Part of a small language model's weights: LayerNorm before each block.
Each number is 50 + 10 x the weight over its row's rms, rounded and kept within 0 to 99. Layers, rows and columns count from 0. The size before them is the row's rms in percent of the matrix's.

# layer 3 MLP up, 1280x320, rms 0.0984, rows 1259-1279, columns 160-239
097:44 48 68 42 47 56 44 49 41 54 58 37 56 53 44 55 59 49 49 26 54 48 69 58 60 53 46 65 51 46 60 55 61 31 51 37 67 69 48 46 63 57 45 65 53 71 24 60 49 40 47 47 61 61 47 61 49 45 58 38 31 64 62 48 42 39 49 49 25 57 36 59 46 59 32 61 39 51 27 49
104:43 50 45 28 34 54 58 37 56 60 56 18 53 39 45 45 31 51 53 61 45 50 47 54 31 59 60 54 38 63 44 52 57 41 66 49 47 45 53 44 46 52 37 44 36 62 42 59 57 43 59 56 40 60 58 54 39 58 60 39 43 47 49 59 46 66 57 53 48 33 44 58 39 63 50 64 55 68 54 47
100:57 62 42 54 74 59 57 50 47 44 38 43 42 50 61 41 49 50 60 54 48 55 49 57 20 67 51 55 62 53 54 35 55 39 55 55 44 44 44 35 48 52 63 65 61 45 44 45 52 36 53 55 54 58 64 52 63 41 44 49 48 48 63 45 40 45 67 43 64 61 52 45 62 31 53 56 50 59 53 56
100:47 67 52 65 67 35 56 46 39 64 51 51 59 64 67 48 39 57 43 54 56 44 58 43 67 63 52 59 72 49 50 52 46 59 49 62 43 47 42 42 41 34 42 65 51 59 46 50 57 44 59 26 32 45 55 38 55 41 47 41 45 50 65 32 57 47 52 45 56 53 54 48 47 42 42 56 56 49 53 52
104:69 35 36 60 54 57 57 47 69 59 61 57 46 46 35 52 41 56 49 37 67 51 65 36 74 46 59 59 60 62 45 43 43 32 47 56 38 43 53 67 51 50 41 50 46 41 36 49 50 39 62 39 53 46 52 60 58 56 40 44 58 40 51 37 55 35 68 62 67 72 42 40 52 34 53 57 50 46 47 43
104:25 47 47 50 66 45 48 17 52 40 50 59 68 57 62 39 71 63 58 70 41 47 47 55 42 44 50 41 58 57 31 52 58 55 61 65 66 49 79 65 50 39 64 36 51 42 53 48 32 47 50 54 49 77 53 56 69 55 59 60 44 61 43 52 29 42 41 57 43 43 50 45 47 55 48 62 51 54 70 58
106:44 53 57 60 59 50 62 35 38 44 62 49 71 61 37 55 46 65 59 49 47 58 42 37 42 45 72 40 48 51 46 49 35 52 52 42 52 47 37 38 70 52 58 37 38 50 43 47 58 68 61 61 47 50 48 41 39 43 30 66 44 44 51 41 42 46 34 52 55 63 51 35 55 60 34 28 41 47 54 61
100:45 47 65 62 81 46 52 51 37 58 44 52 43 41 52 48 56 54 37 49 49 57 57 51 71 26 58 59 32 27 54 33 30 28 55 53 47 57 44 51 61 53 54 23 71 48 67 55 55 45 36 43 57 60 49 50 50 45 44 47 50 48 45 42 46 44 54 61 60 52 39 65 40 44 60 54 38 44 64 70
102:39 54 63 44 48 58 45 49 44 51 32 65 36 50 59 56 50 54 50 50 61 41 42 43 48 33 41 46 51 37 47 47 41 41 47 43 45 34 55 58 54 55 34 18 46 58 43 43 42 55 51 70 52 54 60 57 64 58 46 60 59 51 64 47 36 40 52 53 40 47 53 62 33 55 53 53 53 44 44 34
103:40 39 52 43 44 49 53 37 46 37 37 51 53 36 45 58 23 62 49 60 38 52 37 56 52 42 51 69 63 47 51 44 44 47 43 60 50 47 56 33 60 38 49 47 33 66 53 49 78 60 49 68 30 53 49 42 59 54 43 53 40 56 50 51 60 43 56 33 35 35 59 61 60 42 48 57 52 52 76 34
108:15 50 55 43 51 45 42 41 52 56 52 39 58 74 63 43 47 47 50 65 44 42 33 61 59 42 55 54 45 75 47 51 51 57 59 54 74 45 59 42 37 42 46 45 44 50 51 65 59 39 54 51 50 52 49 58 56 46 53 68 42 60 62 56 41 39 27 58 50 51 47 33 40 41 55 39 46 56 61 58
099:42 44 46 71 44 40 57 29 51 51 52 49 40 45 41 58 33 57 49 53 56 60 54 26 54 50 64 61 52 67 65 40 65 70 56 60 54 60 43 54 49 44 44 55 58 70 35 57 69 43 48 56 64 52 53 70 39 78 48 42 58 48 58 68 50 44 45 31 32 36 39 68 59 59 71 55 52 50 56 53
088:62 49 40 60 50 50 54 54 50 47 54 47 60 34 38 49 37 49 52 27 52 50 61 54 30 46 74 33 39 48 58 70 42 45 51 50 51 51 38 53 59 56 46 45 30 58 46 52 47 61 56 62 40 46 62 43 33 61 46 56 25 48 60 48 52 51 56 41 52 55 31 58 59 50 53 50 40 47 56 49
102:46 62 60 50 27 65 55 52 38 37 43 45 43 56 66 32 50 56 38 51 41 40 51 41 44 57 39 66 45 50 68 52 52 31 56 69 37 60 65 56 63 49 67 42 56 46 45 61 46 61 54 48 30 39 51 49 57 42 32 44 43 60 55 45 62 50 65 67 49 38 67 47 47 50 37 47 30 55 54 59
099:60 41 42 47 68 43 45 39 49 51 49 50 41 63 41 63 77 40 45 68 55 42 45 37 57 52 48 62 49 64 47 50 55 49 62 34 41 25 46 37 57 48 33 22 62 52 54 44 34 48 49 44 52 67 56 48 40 64 47 61 50 53 48 38 41 37 49 57 28 46 39 59 54 61 47 43 30 58 78 66
101:42 60 46 39 52 63 61 30 62 40 36 70 64 58 49 56 38 47 30 58 52 23 34 43 53 55 53 48 41 53 47 33 45 66 42 47 45 41 50 62 46 58 51 57 61 65 44 47 51 41 50 46 42 32 37 53 52 43 71 38 59 50 53 46 46 49 50 51 60 51 52 55 52 70 28 65 48 42 45 48
110:26 45 50 41 49 41 62 38 61 50 64 59 63 54 49 54 26 65 33 56 43 70 40 43 52 59 41 45 45 59 48 45 46 48 43 48 48 47 42 57 47 46 54 38 50 45 40 42 66 30 60 07 47 61 65 84 64 64 47 50 50 38 51 57 76 32 42 36 60 41 50 57 65 46 39 51 56 49 51 49
098:36 41 43 40 63 49 44 57 53 58 56 55 40 54 50 41 50 57 44 42 40 44 34 60 51 45 61 52 61 48 56 48 55 33 56 60 45 48 56 40 51 31 53 31 69 51 38 42 60 56 61 45 53 38 65 61 53 43 58 58 35 30 47 51 38 45 59 48 52 71 33 38 48 47 51 45 65 52 66 67
095:61 47 49 57 51 68 53 44 52 49 53 39 40 42 47 50 58 62 49 51 46 53 55 46 47 34 49 54 47 57 25 68 31 28 37 37 54 58 62 43 30 50 42 52 25 43 48 48 49 44 51 46 62 53 57 60 57 38 66 56 53 48 67 64 53 36 59 58 39 64 42 52 46 55 58 52 41 44 52 54
102:48 54 71 44 50 36 47 37 43 39 45 69 50 48 59 44 50 45 52 56 23 64 56 35 46 45 44 57 56 36 44 44 35 59 40 66 57 48 45 54 40 31 55 63 68 47 49 56 52 53 51 40 64 65 48 53 56 48 50 57 33 53 44 69 51 27 42 41 48 69 52 42 41 47 47 45 49 40 62 84
090:38 61 50 52 48 55 58 56 48 56 21 47 51 70 60 53 44 50 59 49 36 48 46 60 34 60 63 47 55 60 51 47 49 47 61 51 52 65 42 41 37 28 39 44 45 66 44 62 46 51 31 51 71 62 47 47 57 54 44 43 51 52 55 64 33 41 53 46 46 54 39 72 49 35 61 45 50 52 66 50
# layer 3 MLP down (transposed), 1280x320, rms 0.0464, rows 1259-1279, columns 160-239
090:38 46 44 67 50 53 61 37 59 41 56 50 55 54 63 62 63 44 51 42 47 46 41 48 39 57 35 60 53 36 41 50 15 66 48 50 50 35 64 62 40 51 65 40 42 51 66 53 51 51 43 63 59 49 63 57 55 45 50 72 51 48 47 55 49 72 62 55 61 61 59 69 51 38 54 52 62 38 66 49
103:94 49 62 39 62 46 51 52 65 45 48 43 62 56 51 55 52 46 44 50 42 51 64 24 53 44 39 59 55 50 49 44 52 38 56 47 62 44 50 48 54 59 47 28 69 49 56 47 54 51 57 54 49 51 42 51 40 36 78 38 40 44 50 52 77 41 55 29 46 57 45 62 46 55 56 49 52 62 41 53
098:37 47 55 57 52 57 48 41 59 59 50 27 33 47 59 66 68 49 47 37 43 38 56 51 37 58 52 45 47 46 36 37 59 56 52 53 54 52 53 39 63 40 57 32 54 50 65 53 51 39 45 54 51 45 72 52 54 48 36 56 57 38 44 52 38 57 43 53 63 46 47 39 38 39 60 37 58 77 44 37
110:98 53 67 49 29 53 49 62 40 39 55 45 63 69 72 69 56 36 28 39 36 41 48 48 61 61 58 48 42 42 60 60 50 51 56 47 53 71 55 50 66 45 50 55 36 61 52 29 62 50 28 54 55 51 43 55 55 54 55 32 44 31 53 31 51 50 51 53 50 59 63 45 52 53 41 57 47 54 40 55
099:33 41 51 50 59 57 50 49 50 36 61 24 48 43 48 50 42 50 53 49 58 51 63 64 55 53 51 35 43 37 33 41 36 54 51 56 45 46 72 50 41 46 44 49 37 68 41 52 66 50 74 68 46 60 37 52 48 58 64 39 46 41 35 65 41 43 66 44 33 53 47 57 46 44 33 58 40 41 50 30
110:45 39 37 54 73 34 35 53 57 51 38 45 47 44 37 48 24 59 66 50 43 63 52 49 40 53 41 47 35 54 34 64 55 43 56 49 56 40 55 53 39 57 55 59 54 63 50 56 47 48 33 65 39 41 55 61 49 50 33 41 33 43 43 50 23 55 63 48 38 41 63 56 55 46 63 35 44 54 48 52
099:30 52 50 43 34 62 40 58 47 42 50 57 39 48 36 50 58 39 48 38 61 33 37 65 56 46 42 58 41 34 52 52 50 48 46 50 45 57 57 70 39 56 54 61 71 44 54 49 55 47 61 50 41 51 58 53 52 51 53 52 30 34 56 70 62 65 50 54 65 63 34 44 42 35 49 45 48 38 50 36
101:52 42 46 61 37 68 39 61 22 52 43 61 55 45 63 58 47 49 49 58 49 58 48 57 50 62 47 43 56 41 32 67 68 48 41 53 46 44 35 44 78 52 63 63 57 43 41 50 56 26 65 48 44 43 48 51 59 42 51 52 43 46 49 61 56 57 67 38 38 51 65 40 46 50 56 45 55 48 68 46
090:40 35 44 56 48 47 44 33 59 62 44 28 47 53 48 45 57 43 64 35 40 55 52 38 45 56 58 42 48 62 60 63 53 59 33 53 50 63 50 45 51 44 48 48 46 61 52 30 51 53 48 39 53 46 61 27 49 37 54 49 47 66 39 49 63 28 26 54 47 61 49 29 44 48 55 55 50 44 50 43
091:38 57 22 51 45 25 54 39 47 30 43 49 36 41 22 46 38 58 43 49 64 41 57 38 36 35 62 44 45 59 40 50 43 48 64 39 44 49 44 37 37 66 47 47 48 37 55 42 56 40 51 56 34 57 41 79 40 57 54 39 58 40 58 42 42 58 46 58 46 54 44 55 46 44 52 45 53 38 58 44
096:68 50 53 51 57 59 43 54 55 48 41 44 65 57 30 36 45 52 26 66 39 46 29 51 54 58 39 46 57 57 50 46 52 37 55 54 50 44 47 50 50 59 50 55 62 47 49 61 39 15 38 52 43 46 37 47 35 54 64 67 35 48 57 36 57 38 45 55 33 36 50 52 53 46 35 39 53 62 47 50
099:36 65 45 57 41 66 58 43 47 45 46 55 45 55 66 45 43 40 52 36 58 43 52 69 56 53 51 50 63 56 38 48 44 43 47 45 61 38 49 45 51 60 59 53 49 37 50 60 52 47 50 41 37 59 53 47 49 42 37 54 45 50 65 45 69 50 45 43 48 50 41 56 50 45 49 46 48 58 65 30
101:55 71 40 64 65 40 25 52 46 40 57 47 29 82 46 51 45 59 55 44 46 55 62 47 55 62 63 39 54 56 38 56 42 54 55 68 49 52 56 41 51 38 62 69 59 56 56 51 54 51 49 51 55 43 53 62 61 49 48 50 59 71 56 51 53 54 40 41 27 58 28 43 69 58 49 44 34 54 33 35
086:47 51 57 51 33 72 64 54 54 45 59 55 34 47 55 44 47 52 56 52 42 46 58 55 31 39 59 39 29 38 46 70 59 38 50 49 49 59 63 50 58 49 72 48 42 45 49 55 59 52 41 39 57 46 47 42 51 43 38 62 36 74 39 48 45 66 55 57 47 79 41 59 58 33 56 49 47 45 45 54
097:57 49 54 38 62 47 48 53 54 55 60 42 54 68 42 69 64 46 56 62 75 50 44 54 47 42 61 46 33 57 63 67 46 38 70 56 46 30 64 43 49 49 41 34 61 62 49 45 47 46 48 40 50 50 38 60 48 52 62 49 73 48 51 51 40 40 61 43 35 48 49 40 63 59 56 41 67 46 69 41
100:42 53 46 66 44 51 52 54 43 59 37 54 57 67 47 44 42 36 43 64 60 59 55 62 45 58 44 50 72 46 62 56 50 61 46 45 43 46 63 59 49 55 62 50 55 66 42 56 43 51 51 37 55 54 49 43 40 45 55 45 45 49 46 53 52 55 44 38 67 56 53 55 57 68 59 31 55 54 49 56
124:53 60 53 64 23 58 33 48 33 71 47 44 64 48 48 50 54 52 32 45 46 66 40 70 43 50 20 33 58 45 49 58 50 33 54 57 41 46 56 61 53 54 36 47 45 42 45 53 54 50 40 36 52 52 51 53 62 53 40 58 59 57 48 59 59 55 54 47 62 53 45 32 55 46 42 65 49 53 44 69
104:44 45 51 49 55 34 41 56 34 57 50 65 45 44 53 40 38 61 51 55 37 50 46 41 61 45 39 52 48 46 52 54 58 46 50 58 40 46 46 39 51 64 63 42 51 44 60 69 44 63 48 59 41 29 35 61 29 48 60 63 47 53 49 53 49 37 53 43 49 58 54 57 42 53 60 41 56 53 42 57
096:67 37 62 54 29 58 47 63 57 67 39 52 46 54 68 42 64 52 45 43 52 40 58 39 39 52 61 42 41 55 47 33 44 69 57 54 82 64 63 32 51 67 54 57 40 32 52 63 63 51 48 57 43 41 62 54 48 50 38 64 47 45 77 53 54 57 54 43 51 60 45 56 49 52 62 64 54 60 49 38
101:19 59 36 43 47 53 62 60 45 61 49 39 64 42 38 56 46 43 45 66 45 53 47 69 55 48 67 47 51 54 46 63 60 44 34 34 55 49 64 41 49 52 45 45 56 60 49 54 34 47 41 43 47 49 53 51 40 41 59 55 38 49 41 36 53 55 57 42 49 39 58 41 40 46 52 70 60 60 60 66
100:32 48 50 46 49 48 39 40 36 57 59 46 46 60 36 65 48 36 54 45 42 44 54 62 44 39 39 56 46 51 59 38 65 38 57 51 49 42 52 70 62 51 38 51 35 47 56 44 56 48 33 50 46 47 51 29 46 41 38 49 59 48 47 33 57 72 44 65 49 55 32 60 50 33 55 44 68 43 44 33